config = dict(
    n_layer=8,
    d_model=192,
    n_kv_head=3,
    head_dim=64,
    norm_place='pre',
    positions='learned',
    qk_norm=False,
    parallel_block=False,
    init_std_down=0.0,
    optimizer='soap_variant',
    decay_fraction=1.0,
    decay_shape='linear',
    doc_mask=True,
    dataset='wikipedia_en',
)
Each number is 50 + 15 x the weight over its row's rms, rounded and kept within 0 to 99. Layers, rows and columns count from 0. The size before them is the row's rms in percent of the matrix's.

# down: layer 3 MLP down (transposed), 768x192, rms 0.158, rows 136-171, columns 0-95
# up: layer 3 MLP up, 768x192, rms 0.162, rows 137-172, columns 0-95
down136 088:45 62 52 69 38 81 33 61 60 46 45 75 45 49 57 40 45 40 74 66 99 51 54 59 69 49 16 63 44 67 80 50 37 34 32 51 27 55 31 39 54 72 83 57 42 54 70 62 42 41 46 48 36 42 41 47 47 51 71 54 52 69 10 19 39 59 42 59 74 46 47 68 50 52 16 64 84 45 48 62 46 50 58 50 43 51 46 71 50 37 59 71 57 51 79 30
up137 099:44 57 48 53 51 58 48 30 26 50 51 48 59 56 63 64 60 64 60 44 54 22 52 69 56 67 70 84 53 55 90 16 38 63 31 52 60 27 25 24 69 61 66 75 36 53 51 30 71 39 52 48 81 52 19 39 44 40 78 77 35 59 47 63 44 38 51 51 50 58 37 56 61 17 55 62 30 43 58 62 44 43 26 50 48 48 44 52 40 57 67 61 23 39 44 46
down137 099:45 47 62 65 49 47 27 64 52 51 41 38 46 54 49 53 47 51 38 49 39 43 42 45 62 47 59 44 40 51 25 39 63 67 60 54 33 70 42 42 60 39 29 41 48 39 57 67 57 18 74 71 67 62 60 28 47 63 33 33 59 40 82 38 39 55 60 95 25 46 47 59 62 60 61 35 19 66 65 64 69 56 31 59 30 67 74 36 49 26 50 38 32 55 17 59
up138 107:51 38 40 62 47 68 51 70 54 69 56 37 56 55 36 26 42 71 60 43 47 82 50 60 57 51 44 56 32 59 44 61 33 58 09 25 82 45 40 51 37 29 69 57 72 36 44 17 66 45 48 52 64 39 27 35 43 25 32 68 35 40 66 48 72 40 63 34 48 41 78 37 49 63 23 34 57 85 69 57 68 48 57 62 46 70 37 36 62 55 69 70 55 50 46 66
down138 115:48 55 47 64 44 61 61 34 29 28 60 63 43 43 68 68 48 37 46 45 67 17 56 43 47 84 51 49 38 57 70 43 50 25 79 88 58 91 55 67 35 67 49 33 35 58 56 73 81 54 49 67 44 47 55 38 44 57 38 60 59 50 53 24 47 31 38 42 60 75 34 65 46 58 64 53 58 02 46 37 38 63 32 52 69 22 44 72 74 55 32 43 48 61 48 49
up139 096:73 26 36 38 37 40 62 22 86 44 68 35 60 46 25 47 46 47 29 34 52 72 36 78 39 57 77 51 58 41 44 69 59 61 52 63 36 54 73 36 46 43 55 53 50 48 47 79 57 53 37 54 60 42 37 56 51 90 32 49 65 55 47 44 59 52 42 54 31 45 47 48 71 52 53 76 32 44 53 99 30 71 50 38 47 75 61 48 33 30 58 57 71 35 61 44
down139 098:56 54 28 66 73 58 56 35 34 26 74 39 36 49 36 56 83 47 44 60 43 28 65 61 43 30 51 51 52 38 44 45 49 42 29 75 60 49 26 51 43 51 79 36 46 64 52 41 28 12 56 43 55 60 62 61 58 54 60 20 66 38 64 50 51 53 47 67 60 56 87 47 50 33 39 50 51 37 34 58 50 49 35 58 77 49 18 52 75 75 46 57 62 59 33 38
up140 112:66 36 59 49 58 62 65 52 61 54 45 70 16 47 54 55 61 51 57 22 60 29 60 67 37 43 54 29 79 64 69 65 40 50 73 61 35 61 63 60 62 56 48 47 52 50 84 30 29 73 59 52 41 53 42 44 57 44 64 59 58 34 52 68 75 73 25 42 53 60 40 59 57 61 51 57 47 22 64 47 55 60 64 20 47 46 72 37 27 75 47 09 71 68 45 36
down140 108:46 57 52 40 69 40 62 48 59 35 54 70 23 45 63 51 60 26 60 81 24 67 71 64 67 70 50 39 31 48 52 42 53 57 72 57 42 43 60 24 55 48 64 58 38 51 62 51 56 45 43 49 23 44 53 75 41 49 68 65 30 51 47 73 38 59 23 45 60 35 42 49 83 51 64 57 67 63 47 27 66 33 67 49 65 95 23 31 48 58 49 33 43 76 48 37
up141 100:61 68 38 35 69 45 26 58 59 26 50 55 53 56 51 56 38 36 64 70 54 47 42 67 53 61 51 67 45 70 58 57 48 56 55 72 52 50 66 66 71 49 26 42 50 60 28 57 64 59 60 48 58 67 61 49 31 55 55 66 64 44 87 60 54 59 35 43 38 40 46 73 64 44 52 54 38 28 54 81 76 43 48 52 70 38 92 53 54 53 73 32 37 61 51 39
down141 106:41 46 39 49 53 72 59 70 47 60 48 27 48 69 54 50 42 80 59 58 51 85 55 60 47 57 38 57 29 56 69 73 73 26 28 45 57 43 49 64 41 59 29 58 58 51 45 36 76 74 46 78 18 47 42 35 50 56 46 35 48 41 35 53 53 71 42 55 32 35 46 50 37 21 59 67 36 52 49 63 59 39 44 73 63 24 59 45 20 41 26 48 67 71 56 54
up142 098:68 44 53 45 61 34 60 56 55 40 60 45 43 37 50 22 22 50 45 52 51 52 50 63 83 68 28 45 55 47 58 40 55 62 54 56 39 17 19 54 55 63 55 28 35 78 42 32 52 90 41 59 45 56 50 48 55 32 60 43 56 62 40 46 85 35 64 28 55 40 57 59 55 52 47 56 35 66 67 47 71 72 41 42 53 57 58 58 38 62 52 39 53 33 38 33
down142 087:77 27 52 47 47 52 50 62 44 52 51 46 51 46 54 23 33 72 36 59 49 46 34 47 50 76 49 52 48 43 44 58 42 58 42 47 64 38 45 47 23 47 61 48 56 86 58 48 62 62 54 20 50 35 30 13 41 71 33 51 80 30 59 59 43 54 38 46 51 47 47 52 46 35 68 57 67 28 73 65 55 46 55 10 40 27 46 56 38 34 48 38 14 64 66 44
up143 104:25 51 68 65 49 39 57 42 39 56 48 69 48 68 40 26 68 58 51 47 57 67 60 52 35 83 57 53 66 59 61 62 66 30 71 55 56 52 55 30 35 57 43 71 48 45 54 42 69 48 31 44 33 59 63 30 31 51 37 50 47 45 61 44 40 50 52 75 51 62 46 72 16 34 74 32 67 38 55 51 56 41 25 39 52 68 42 47 53 62 40 65 63 82 27 29
down143 113:78 44 74 60 59 38 66 42 58 50 66 67 37 34 42 67 47 60 79 50 42 34 44 58 35 29 56 39 34 25 56 58 30 41 61 52 22 42 64 37 50 60 55 56 30 35 70 15 43 67 27 54 75 62 51 31 51 74 64 51 41 55 64 68 61 49 65 43 57 54 56 58 48 30 77 52 46 86 40 58 64 32 39 50 60 35 58 42 38 39 70 43 59 27 60 53
up144 099:44 23 57 60 55 59 67 30 69 38 59 38 50 72 33 65 26 58 38 62 34 45 44 27 74 29 73 67 29 38 45 77 51 28 28 65 95 40 57 23 47 60 57 38 26 53 25 57 58 68 26 61 49 43 49 46 56 64 31 54 65 32 32 48 19 46 50 29 42 55 59 40 65 75 27 28 67 40 46 65 62 27 51 29 83 33 59 47 48 76 35 47 53 58 61 63
down144 102:68 62 66 43 49 33 46 32 47 53 48 38 31 38 35 53 47 12 26 36 75 52 45 38 39 51 55 30 39 54 42 41 27 44 71 60 51 41 56 50 87 69 59 83 75 19 29 58 53 49 47 66 75 29 58 67 80 66 57 82 57 29 30 61 53 43 35 58 53 77 20 59 42 59 39 47 42 48 60 20 63 41 50 72 78 42 42 24 82 55 38 45 45 57 32 44
up145 104:55 23 42 67 44 35 38 47 80 39 48 37 43 58 41 42 25 68 55 39 65 41 52 70 65 53 38 53 53 46 39 44 46 23 45 53 33 53 07 61 55 36 43 14 58 56 38 52 36 22 55 54 49 63 49 32 60 46 26 20 50 74 48 75 64 48 36 51 72 41 47 58 38 73 38 48 52 65 56 68 81 68 47 39 39 31 38 60 48 58 59 45 62 64 40 58
down145 108:55 70 07 23 56 51 58 18 55 39 60 46 58 38 36 37 40 59 51 55 43 60 41 60 55 47 44 69 83 47 17 51 31 42 41 30 70 65 49 46 33 31 63 32 39 77 70 24 62 44 38 32 41 52 40 60 52 47 60 36 64 74 71 51 28 42 30 67 49 38 64 30 66 46 48 25 38 54 23 30 50 54 32 42 62 65 38 62 50 57 53 44 33 36 61 48
up146 103:57 51 62 80 65 47 52 30 12 79 40 55 57 50 74 51 52 53 33 40 41 71 74 53 68 66 60 47 44 70 72 44 28 67 91 44 62 22 59 40 69 43 74 47 57 50 54 61 59 43 67 52 43 47 61 47 56 35 52 44 50 55 64 48 51 32 63 51 75 24 44 23 55 51 35 53 61 57 55 80 42 72 56 71 54 46 60 72 36 19 58 43 63 70 56 60
down146 106:26 45 43 54 37 68 57 33 46 75 75 31 53 80 82 61 51 66 46 44 50 78 38 57 40 31 52 55 49 49 46 26 66 55 63 56 38 57 53 40 64 54 55 76 43 44 62 61 54 41 48 51 30 54 77 64 61 70 50 32 65 43 32 40 53 35 69 69 47 40 47 37 65 64 35 22 36 36 34 62 62 27 16 39 38 59 33 73 45 41 46 70 35 78 63 47
up147 086:30 20 47 25 79 46 58 55 57 42 31 52 49 81 67 65 29 68 79 74 36 49 40 20 80 26 33 48 44 44 87 57 38 54 61 41 61 68 40 48 39 52 39 49 67 56 35 24 49 54 48 59 42 43 64 43 61 41 43 42 65 24 60 56 61 24 49 53 44 83 59 34 62 56 43 59 42 24 42 39 59 44 35 49 50 53 64 50 83 75 75 31 54 48 44 38
down147 088:58 69 17 55 47 26 53 62 53 77 57 40 67 48 60 66 55 60 21 63 61 71 33 90 38 56 49 39 64 58 41 55 51 46 56 74 40 22 46 71 80 58 32 50 34 59 40 68 16 41 44 49 60 74 45 47 72 44 83 29 68 77 67 62 55 58 30 56 51 35 47 34 61 45 59 50 52 57 68 71 62 40 39 77 60 63 51 35 39 66 52 64 54 62 51 39
up148 095:36 40 43 58 75 42 43 64 34 59 48 63 56 52 52 73 35 42 47 78 45 38 74 31 56 35 70 29 64 57 76 37 58 52 56 30 45 59 38 37 43 52 32 82 66 44 32 84 60 50 50 52 60 89 36 27 53 48 46 81 80 62 52 64 61 19 41 37 44 41 20 55 18 49 65 91 42 62 37 47 43 44 69 29 30 50 54 54 37 53 57 42 23 36 87 49
down148 089:49 54 59 54 44 57 53 48 52 46 75 43 81 32 73 63 46 74 35 56 36 59 36 68 57 43 45 42 44 36 56 39 68 61 49 31 47 48 65 47 41 72 66 49 59 44 65 28 42 52 68 53 43 54 30 50 57 56 25 23 35 73 35 78 48 62 42 48 62 40 53 75 48 44 50 55 44 55 62 60 43 62 54 83 57 68 60 49 32 62 74 31 43 60 56 50
up149 101:50 73 67 41 25 49 67 34 60 63 47 46 67 58 57 32 76 25 52 44 66 38 87 42 44 38 35 48 31 57 71 34 32 36 44 43 58 69 71 57 60 26 33 44 55 56 23 65 38 82 39 61 41 36 29 57 27 50 56 69 18 54 62 58 72 55 50 98 56 43 21 51 43 32 40 43 53 37 58 40 49 61 47 51 57 75 56 46 43 87 55 35 49 46 29 48
down149 096:48 26 64 58 34 65 66 49 35 52 36 33 64 49 42 65 49 33 66 46 40 44 65 58 56 44 66 37 41 27 58 35 65 59 60 46 54 37 61 54 69 50 63 74 58 19 61 81 57 56 51 68 67 50 40 27 45 56 58 56 71 36 54 57 54 52 44 62 43 61 38 62 27 45 58 63 60 74 68 55 58 62 43 51 57 91 57 70 48 62 51 53 86 30 37 66
up150 101:30 24 68 75 84 59 37 62 43 83 40 64 57 60 34 56 39 55 30 85 62 40 60 50 66 50 40 69 68 58 56 49 39 55 31 59 35 33 61 48 52 74 31 54 35 62 58 53 69 18 54 27 48 61 45 28 60 57 38 52 56 54 44 61 46 54 53 50 63 62 26 56 28 46 28 63 75 76 40 60 51 47 63 34 47 79 42 48 29 89 35 66 62 51 26 48
down150 099:37 43 65 47 33 68 68 33 59 50 32 34 19 46 32 76 39 51 60 61 49 53 46 57 29 53 47 57 61 59 34 54 47 72 51 61 53 31 54 51 82 59 68 62 65 47 34 71 77 59 36 65 49 57 52 70 41 39 62 72 58 58 59 40 18 53 30 52 48 41 83 34 71 40 41 43 57 39 27 56 48 58 42 53 72 57 40 53 38 35 41 26 61 25 40 65
up151 101:57 39 36 57 67 61 67 51 70 48 81 49 57 43 47 36 64 32 14 38 39 50 59 59 46 36 53 54 55 25 34 34 48 25 50 62 31 34 49 51 67 31 60 34 39 29 29 74 71 93 61 32 41 71 42 62 61 64 57 49 52 35 51 71 63 15 77 56 58 53 28 54 55 42 42 86 44 60 59 35 27 41 42 33 49 46 50 67 42 27 46 25 60 54 39 55
down151 095:47 55 78 52 77 50 77 23 48 35 54 58 61 40 29 58 87 90 54 74 59 54 27 76 30 25 48 65 55 38 44 53 65 69 69 46 41 60 60 70 77 50 70 45 63 21 77 56 31 53 51 60 29 59 71 81 20 61 49 50 32 37 72 57 61 57 58 52 49 56 60 45 31 21 49 21 43 58 55 46 29 70 70 30 75 53 29 51 46 58 44 29 63 17 59 50
up152 114:79 40 54 54 58 45 40 28 78 25 41 51 37 64 38 67 27 62 50 38 44 52 40 48 67 60 60 42 69 50 58 54 37 35 38 33 42 31 55 52 17 63 52 52 59 37 54 60 55 42 52 52 37 46 75 47 36 38 50 59 32 42 72 45 86 31 41 49 46 00 25 48 72 49 57 37 56 37 42 67 49 48 78 46 58 51 38 72 64 60 60 63 48 73 77 61
down152 116:52 49 42 68 53 41 49 67 76 47 53 40 42 60 20 44 56 36 69 34 38 45 35 36 69 65 55 11 55 37 44 58 39 45 44 56 37 45 65 34 39 75 27 45 51 49 71 67 55 39 49 47 39 53 43 31 03 65 53 41 54 76 49 42 65 58 46 14 37 25 50 57 60 49 70 45 48 63 61 26 84 61 43 43 46 30 28 78 69 75 61 42 65 57 45 35
up153 098:42 51 40 49 37 23 61 42 52 59 73 39 69 21 38 33 64 35 59 09 49 52 55 47 48 55 75 53 46 43 54 46 38 42 45 49 58 25 78 45 39 24 58 42 36 31 65 66 73 26 48 55 56 56 02 73 37 37 34 42 44 54 82 35 51 54 56 81 55 44 68 22 53 54 46 73 42 45 71 45 56 71 60 44 48 49 22 58 36 73 47 55 43 55 43 56
down153 087:56 37 36 48 25 54 42 63 61 62 40 73 56 67 59 40 53 86 35 53 71 32 47 58 43 62 70 60 72 53 53 09 61 44 50 53 61 70 55 45 45 56 43 44 58 56 51 60 44 48 35 22 59 61 41 32 55 60 51 52 60 51 39 54 38 55 41 86 71 49 36 35 80 45 46 43 39 49 52 44 48 23 43 62 51 54 44 79 31 41 48 50 54 49 69 41
up154 111:39 56 44 57 54 26 45 78 65 56 41 40 72 60 64 53 82 46 32 59 66 21 60 45 56 48 46 35 32 42 64 61 38 28 67 49 62 62 46 34 53 94 59 21 41 80 30 18 32 48 53 66 48 26 43 45 69 33 39 43 65 43 54 66 35 16 42 62 49 44 49 51 81 42 54 51 43 26 47 63 49 46 36 57 43 33 40 52 20 38 46 39 57 50 36 62
down154 089:57 56 53 50 63 38 56 36 63 40 45 36 53 58 77 52 77 39 27 53 47 31 36 30 39 40 38 29 36 57 56 70 44 57 38 58 47 53 44 28 54 57 57 39 59 47 45 41 72 37 68 38 51 52 37 68 44 36 61 65 46 15 45 53 58 37 32 39 65 52 65 67 56 35 44 41 54 27 52 59 63 46 47 30 67 65 28 49 00 33 81 56 26 31 44 42
up155 092:62 62 73 65 55 60 59 32 51 69 56 55 24 58 56 24 55 60 61 28 67 37 14 85 43 47 64 51 59 49 58 42 26 42 42 24 50 33 46 31 36 48 31 35 37 31 32 34 32 22 60 55 62 99 43 42 53 65 90 44 48 50 52 72 62 41 68 48 38 54 53 12 66 77 46 23 76 51 41 46 58 57 40 53 44 58 26 33 64 49 29 39 67 64 37 65
down155 092:57 48 48 39 20 72 48 81 63 39 60 48 40 44 61 46 15 30 50 41 57 76 39 52 78 50 50 51 67 34 21 39 55 52 52 33 63 41 51 52 57 48 61 37 65 53 48 46 43 60 44 45 81 08 46 53 41 75 31 37 59 22 54 45 54 47 39 56 31 47 48 53 33 49 54 60 64 53 41 62 60 69 34 49 61 44 23 50 38 55 58 74 25 39 49 20
up156 101:56 57 50 22 53 48 81 38 21 42 48 36 32 86 61 26 43 39 42 49 29 54 30 54 57 71 46 58 50 47 72 53 40 31 26 69 42 63 62 52 50 75 34 36 26 58 57 38 55 48 32 28 77 48 52 10 54 32 39 52 53 45 42 48 39 37 21 46 50 81 54 72 62 23 27 54 35 77 61 60 71 39 56 62 45 30 74 53 41 55 83 73 57 56 45 54
down156 101:28 68 71 45 45 29 68 40 44 47 33 38 30 68 27 53 66 46 72 68 42 69 43 46 51 65 63 42 65 56 80 45 54 64 44 30 50 59 68 58 37 69 50 59 48 48 55 72 42 38 48 53 41 45 26 55 60 31 39 77 52 62 67 52 45 79 79 28 66 61 33 36 73 51 63 38 61 20 37 21 56 55 70 41 18 58 56 44 68 47 58 39 60 59 63 42
up157 098:63 81 58 71 44 26 54 44 31 66 61 26 47 68 60 43 38 49 61 39 49 57 89 88 60 50 57 42 47 40 42 47 47 50 49 67 38 74 50 29 81 56 46 45 65 34 21 65 45 38 65 72 67 54 69 57 19 64 23 47 55 77 55 49 31 50 44 25 11 61 39 30 62 56 43 57 59 52 37 53 60 57 22 43 37 54 58 37 38 36 21 38 60 77 49 42
down157 101:52 47 52 52 32 66 46 57 61 43 45 73 66 42 55 49 52 51 50 43 66 39 69 49 37 61 62 53 49 64 62 38 59 40 49 42 40 12 62 57 58 48 41 50 36 81 31 47 49 94 53 48 95 78 50 34 40 63 55 44 52 32 62 26 49 52 56 56 20 56 35 34 56 52 56 39 35 66 72 48 67 49 33 58 32 64 61 41 58 30 51 53 40 44 47 41
up158 106:80 28 56 41 25 33 54 92 40 22 43 59 41 77 50 38 55 69 51 49 27 53 47 64 44 60 67 59 57 56 43 58 52 29 53 42 51 45 27 40 45 65 73 57 34 40 53 36 63 48 77 37 48 45 58 56 43 51 64 62 57 45 31 40 54 75 42 55 41 71 46 61 18 52 26 41 74 59 47 70 59 64 55 43 25 41 67 49 81 69 84 36 71 59 54 33
down158 112:75 63 63 35 31 34 10 72 40 52 56 39 51 47 19 29 57 55 45 79 61 29 44 73 48 33 59 46 14 60 68 75 36 35 52 38 45 59 31 51 30 52 35 41 47 65 44 52 65 31 63 50 40 52 59 62 58 48 49 65 78 47 58 56 44 26 70 35 37 37 44 45 70 70 86 30 57 46 39 63 37 42 41 59 37 20 63 50 53 51 50 42 69 53 64 45
up159 102:69 31 52 29 73 18 62 39 49 78 38 45 46 50 20 67 70 34 30 25 57 48 65 51 69 44 55 56 23 42 36 45 66 32 43 67 68 72 44 52 60 59 63 75 43 56 55 44 36 39 62 62 47 42 51 51 74 59 51 44 25 56 39 55 59 30 53 50 52 58 25 40 40 43 70 49 31 36 37 49 55 39 64 40 60 56 57 66 64 62 50 32 49 76 42 42
down159 107:60 55 75 45 67 43 53 41 51 44 60 62 39 59 37 43 61 12 71 48 76 73 35 39 57 33 38 44 30 72 51 54 48 20 79 48 83 48 52 62 47 60 19 64 59 40 62 59 48 68 56 50 57 33 23 37 61 79 33 47 75 55 62 30 60 43 56 46 39 39 53 46 46 61 46 51 69 71 35 21 47 41 37 23 43 57 47 55 35 62 34 27 38 36 39 65
up160 102:65 58 41 43 60 39 61 57 26 56 97 57 44 49 30 53 48 62 55 57 42 25 35 49 48 52 42 62 22 47 44 64 61 37 50 12 85 34 29 52 44 59 66 49 65 27 37 49 63 65 45 79 72 36 28 71 57 61 24 79 64 44 46 54 57 40 65 54 71 47 33 41 45 37 57 35 39 26 39 67 52 47 60 63 50 58 78 55 44 71 64 37 27 67 45 63
down160 099:51 71 48 84 33 62 68 54 55 79 65 74 21 57 44 66 52 52 83 42 47 49 79 17 70 70 48 68 48 63 45 50 30 73 34 45 66 44 34 54 52 79 55 60 37 46 56 63 45 76 54 67 58 45 45 39 75 39 52 42 51 51 46 30 35 79 77 39 52 42 47 48 70 21 41 57 52 40 52 44 45 42 71 52 31 65 42 54 37 30 39 34 51 46 49 45
up161 102:60 50 55 70 75 63 51 59 31 78 50 51 59 65 29 58 57 36 66 54 30 37 55 71 41 30 73 76 47 43 24 58 64 82 29 26 55 37 62 53 54 54 60 54 32 46 79 69 32 44 37 50 55 50 39 52 49 40 53 35 58 29 25 54 41 29 71 63 57 46 27 72 38 41 58 35 48 56 44 34 82 33 54 54 66 50 62 51 36 32 65 67 65 54 57 46
down161 106:40 61 83 47 68 53 72 49 22 46 42 35 46 52 54 52 73 42 68 75 59 62 41 58 39 19 58 48 70 46 40 44 50 73 16 19 36 42 58 48 36 69 41 68 77 56 50 76 39 31 26 69 65 63 41 55 51 41 50 80 50 29 54 45 54 68 65 38 54 40 60 58 56 48 68 41 71 29 32 50 59 43 56 37 68 46 66 51 67 51 54 49 64 44 82 62
up162 111:55 25 61 26 51 87 42 62 35 59 45 39 44 28 16 48 52 41 28 62 39 48 59 65 52 41 64 63 61 35 51 39 50 47 14 74 52 72 39 56 49 63 15 38 41 39 49 51 67 49 62 52 59 42 37 60 50 60 63 64 63 26 60 57 55 81 42 55 42 37 68 56 37 52 67 55 29 57 52 77 46 51 52 27 42 38 50 28 40 59 56 03 30 33 54 26
down162 093:29 75 44 47 31 65 34 39 57 59 66 38 54 42 62 69 50 43 45 49 69 28 49 52 69 35 42 37 58 52 46 17 60 42 41 48 54 75 55 64 30 62 56 31 39 38 50 59 25 35 40 21 69 78 56 43 67 82 31 36 48 29 67 53 74 58 65 88 63 42 36 55 31 53 34 55 60 61 35 46 77 46 45 55 59 45 59 48 29 64 46 56 18 45 45 59
up163 106:46 36 53 33 60 37 52 43 55 45 63 54 59 44 67 11 38 34 53 24 35 47 54 67 51 44 58 75 38 63 23 60 59 55 40 32 56 47 48 63 49 64 66 36 42 30 75 72 53 54 55 57 12 67 32 36 56 86 63 64 51 59 50 83 37 80 52 61 63 62 64 46 33 60 66 64 48 36 74 70 62 27 49 48 82 68 65 55 45 58 69 53 63 49 23 40
down163 099:68 36 79 40 75 35 35 56 32 19 57 59 20 57 53 47 29 42 42 27 54 32 54 41 51 43 24 27 53 39 68 31 50 62 51 51 65 61 64 27 48 63 37 45 57 32 35 53 48 77 51 79 68 47 32 36 23 53 48 49 71 63 31 30 53 61 44 55 33 46 34 41 58 75 42 43 43 75 71 67 49 53 56 39 66 38 75 71 30 61 82 43 52 30 39 69
up164 104:53 49 65 48 38 56 41 52 40 60 50 75 38 71 34 34 45 46 43 56 57 60 55 68 41 56 76 43 30 66 85 23 63 62 40 41 53 64 56 44 76 44 55 60 62 11 33 50 41 72 16 62 39 42 37 73 62 75 37 42 37 33 56 41 34 38 44 54 45 54 36 50 24 55 65 32 57 77 63 57 46 40 58 59 39 36 51 48 66 40 58 39 53 40 56 58
down164 101:40 53 63 92 53 40 17 61 46 66 65 75 38 36 11 46 68 66 81 48 58 39 47 59 48 56 49 15 48 37 36 48 38 39 42 41 57 36 65 48 40 42 49 55 71 54 60 22 51 57 71 54 55 47 68 24 53 46 56 39 50 45 55 42 26 15 41 59 57 31 50 51 53 55 41 19 53 16 68 56 34 85 53 65 51 43 46 41 61 42 45 48 75 62 26 57
up165 106:37 45 68 53 30 59 41 82 66 42 38 37 46 54 67 45 38 52 31 48 56 58 26 67 23 71 52 59 17 43 40 41 47 24 57 56 91 58 54 69 55 56 69 37 45 59 39 56 44 44 55 82 73 44 44 40 45 52 72 48 69 46 65 52 57 42 40 38 38 38 46 57 54 55 37 88 19 42 55 50 54 70 52 44 49 26 57 57 49 57 55 61 65 47 37 56
down165 115:50 60 26 57 54 44 56 45 30 44 72 69 77 18 33 64 61 39 48 52 45 48 34 51 66 56 71 41 70 28 60 66 57 44 53 55 48 42 30 68 66 47 43 43 57 48 18 56 37 31 50 38 71 34 52 56 73 58 54 42 76 62 88 36 54 48 58 47 11 50 73 47 61 69 16 49 34 29 16 55 36 24 22 59 50 62 55 33 59 61 52 46 60 54 48 61
up166 102:62 47 31 64 67 44 64 28 57 57 51 52 52 58 48 25 63 23 49 41 49 55 28 50 45 67 62 31 43 36 36 92 45 24 66 54 51 45 73 55 34 69 49 79 37 67 44 55 39 57 49 65 58 42 47 52 23 25 39 66 35 47 40 46 37 57 34 40 12 56 61 30 45 63 66 60 39 60 69 75 38 52 58 23 68 81 57 24 45 69 46 48 46 32 44 46
down166 097:78 55 28 42 42 24 44 70 64 42 56 54 60 46 34 42 53 42 61 36 64 53 63 38 60 29 28 62 34 36 40 47 49 50 65 55 36 19 24 59 44 38 67 58 46 49 59 61 57 47 32 40 38 40 69 49 75 39 55 61 49 29 62 67 42 55 23 44 37 75 75 52 50 26 65 31 53 66 43 44 71 55 50 57 41 59 40 79 00 34 26 37 47 40 57 26
up167 097:67 47 40 53 88 63 42 62 46 46 44 52 45 33 49 94 52 83 42 47 22 44 53 50 19 38 63 26 41 46 75 55 44 38 41 80 67 46 82 49 44 50 48 43 57 41 34 47 57 32 30 48 65 40 56 76 42 48 48 41 48 38 22 66 45 60 51 44 32 51 57 43 60 48 40 62 32 24 59 53 50 48 58 53 40 48 59 69 30 37 60 52 36 57 43 29
down167 090:50 77 38 30 37 74 42 78 77 39 59 58 43 37 52 43 51 45 30 55 29 73 37 46 50 72 59 27 41 34 06 47 59 25 34 58 39 29 61 49 48 48 56 47 59 65 66 94 37 74 54 65 65 42 51 37 73 80 33 40 74 45 68 40 46 41 65 57 55 51 46 34 56 53 39 60 38 63 25 56 30 46 30 60 51 65 53 50 45 51 67 62 75 36 51 73
up168 105:59 39 44 42 70 59 57 70 09 67 44 57 50 41 37 50 61 51 36 71 75 88 13 61 32 60 40 52 56 41 41 60 41 63 38 31 70 36 47 59 54 38 42 39 53 33 71 59 27 42 61 40 51 37 45 89 37 47 28 59 53 42 26 80 36 64 28 27 67 41 38 44 54 23 65 49 40 63 49 60 55 58 56 38 44 55 34 43 48 52 47 64 31 76 52 56
down168 110:56 66 49 72 22 38 56 58 25 64 77 67 24 53 26 58 50 54 63 61 48 61 60 52 27 35 75 64 46 45 54 57 34 55 52 46 63 61 17 60 65 29 66 21 55 52 53 39 43 69 40 49 78 45 54 51 49 66 50 52 59 63 45 29 52 67 26 40 33 33 38 67 33 53 55 48 70 33 46 62 43 37 54 89 44 53 50 23 46 34 34 58 56 73 52 73
up169 103:52 59 40 52 39 49 64 52 63 53 90 55 88 54 67 63 56 45 42 56 59 41 38 64 77 46 53 67 41 61 53 50 72 40 10 48 47 56 54 02 74 44 53 43 56 46 55 60 38 50 34 31 36 36 46 66 38 50 48 48 53 18 21 50 49 29 22 54 27 72 61 41 60 33 45 32 59 51 52 15 68 42 47 51 24 35 38 36 61 48 44 36 68 64 42 19
down169 099:57 70 66 74 50 60 59 26 35 35 57 67 89 46 32 56 41 72 62 65 64 30 52 69 38 42 59 52 60 53 47 45 53 67 35 62 34 79 68 47 70 34 37 42 44 68 72 57 39 56 40 43 43 47 61 36 63 54 41 30 35 66 63 52 61 39 47 56 26 38 40 12 46 40 35 25 29 44 74 32 33 51 44 39 19 33 32 43 20 56 49 41 64 20 67 39
up170 099:47 58 60 40 20 55 34 67 36 57 71 53 38 56 64 48 50 53 63 29 48 62 25 49 43 32 63 42 35 61 52 17 45 84 63 38 60 68 63 53 56 31 46 44 75 47 44 62 64 61 54 57 86 48 39 37 76 32 48 57 44 32 42 83 47 40 51 36 20 30 46 37 70 44 35 73 74 40 66 45 71 61 57 75 33 48 14 57 49 24 63 40 59 52 50 70
down170 097:53 34 35 23 40 60 21 50 26 61 51 45 62 14 39 50 51 53 52 25 65 53 61 42 29 56 40 58 71 19 44 42 42 42 43 41 47 38 53 44 35 55 45 60 34 57 21 73 12 50 69 46 65 65 36 49 56 65 44 24 54 82 22 48 42 63 54 66 38 33 51 37 59 33 39 36 61 15 64 43 47 34 53 57 49 51 58 58 35 77 58 47 46 58 32 57
up171 094:54 21 48 53 61 44 51 27 86 58 29 47 23 48 57 65 48 51 52 44 63 30 78 55 52 55 66 75 53 58 45 80 47 59 68 44 50 71 33 61 46 54 39 54 51 42 65 42 67 37 28 42 54 52 52 60 66 53 57 31 47 70 75 54 38 40 31 54 26 54 64 45 53 35 66 56 50 44 54 51 63 50 28 59 55 55 14 44 36 60 56 33 63 61 58 65
down171 097:25 38 38 45 26 43 43 77 51 33 62 49 64 41 52 18 50 50 69 65 67 71 46 45 48 57 47 38 46 52 33 51 90 40 33 45 62 52 21 41 54 57 70 40 24 78 63 33 62 56 56 46 52 46 36 41 66 78 46 47 69 69 19 26 43 50 60 46 42 61 61 72 42 64 44 26 21 65 29 46 24 60 44 55 56 61 40 29 15 64 55 35 57 60 31 47
up172 107:68 48 47 44 72 19 70 48 76 48 69 31 57 87 30 37 34 68 55 71 44 75 84 30 65 55 55 47 41 55 61 72 45 47 43 48 66 67 55 61 47 20 32 51 53 62 27 52 42 53 26 51 52 50 46 66 38 47 78 62 44 19 59 49 60 74 32 16 36 38 45 45 41 49 52 30 58 46 42 42 55 78 56 53 64 51 65 34 36 59 52 85 60 77 61 34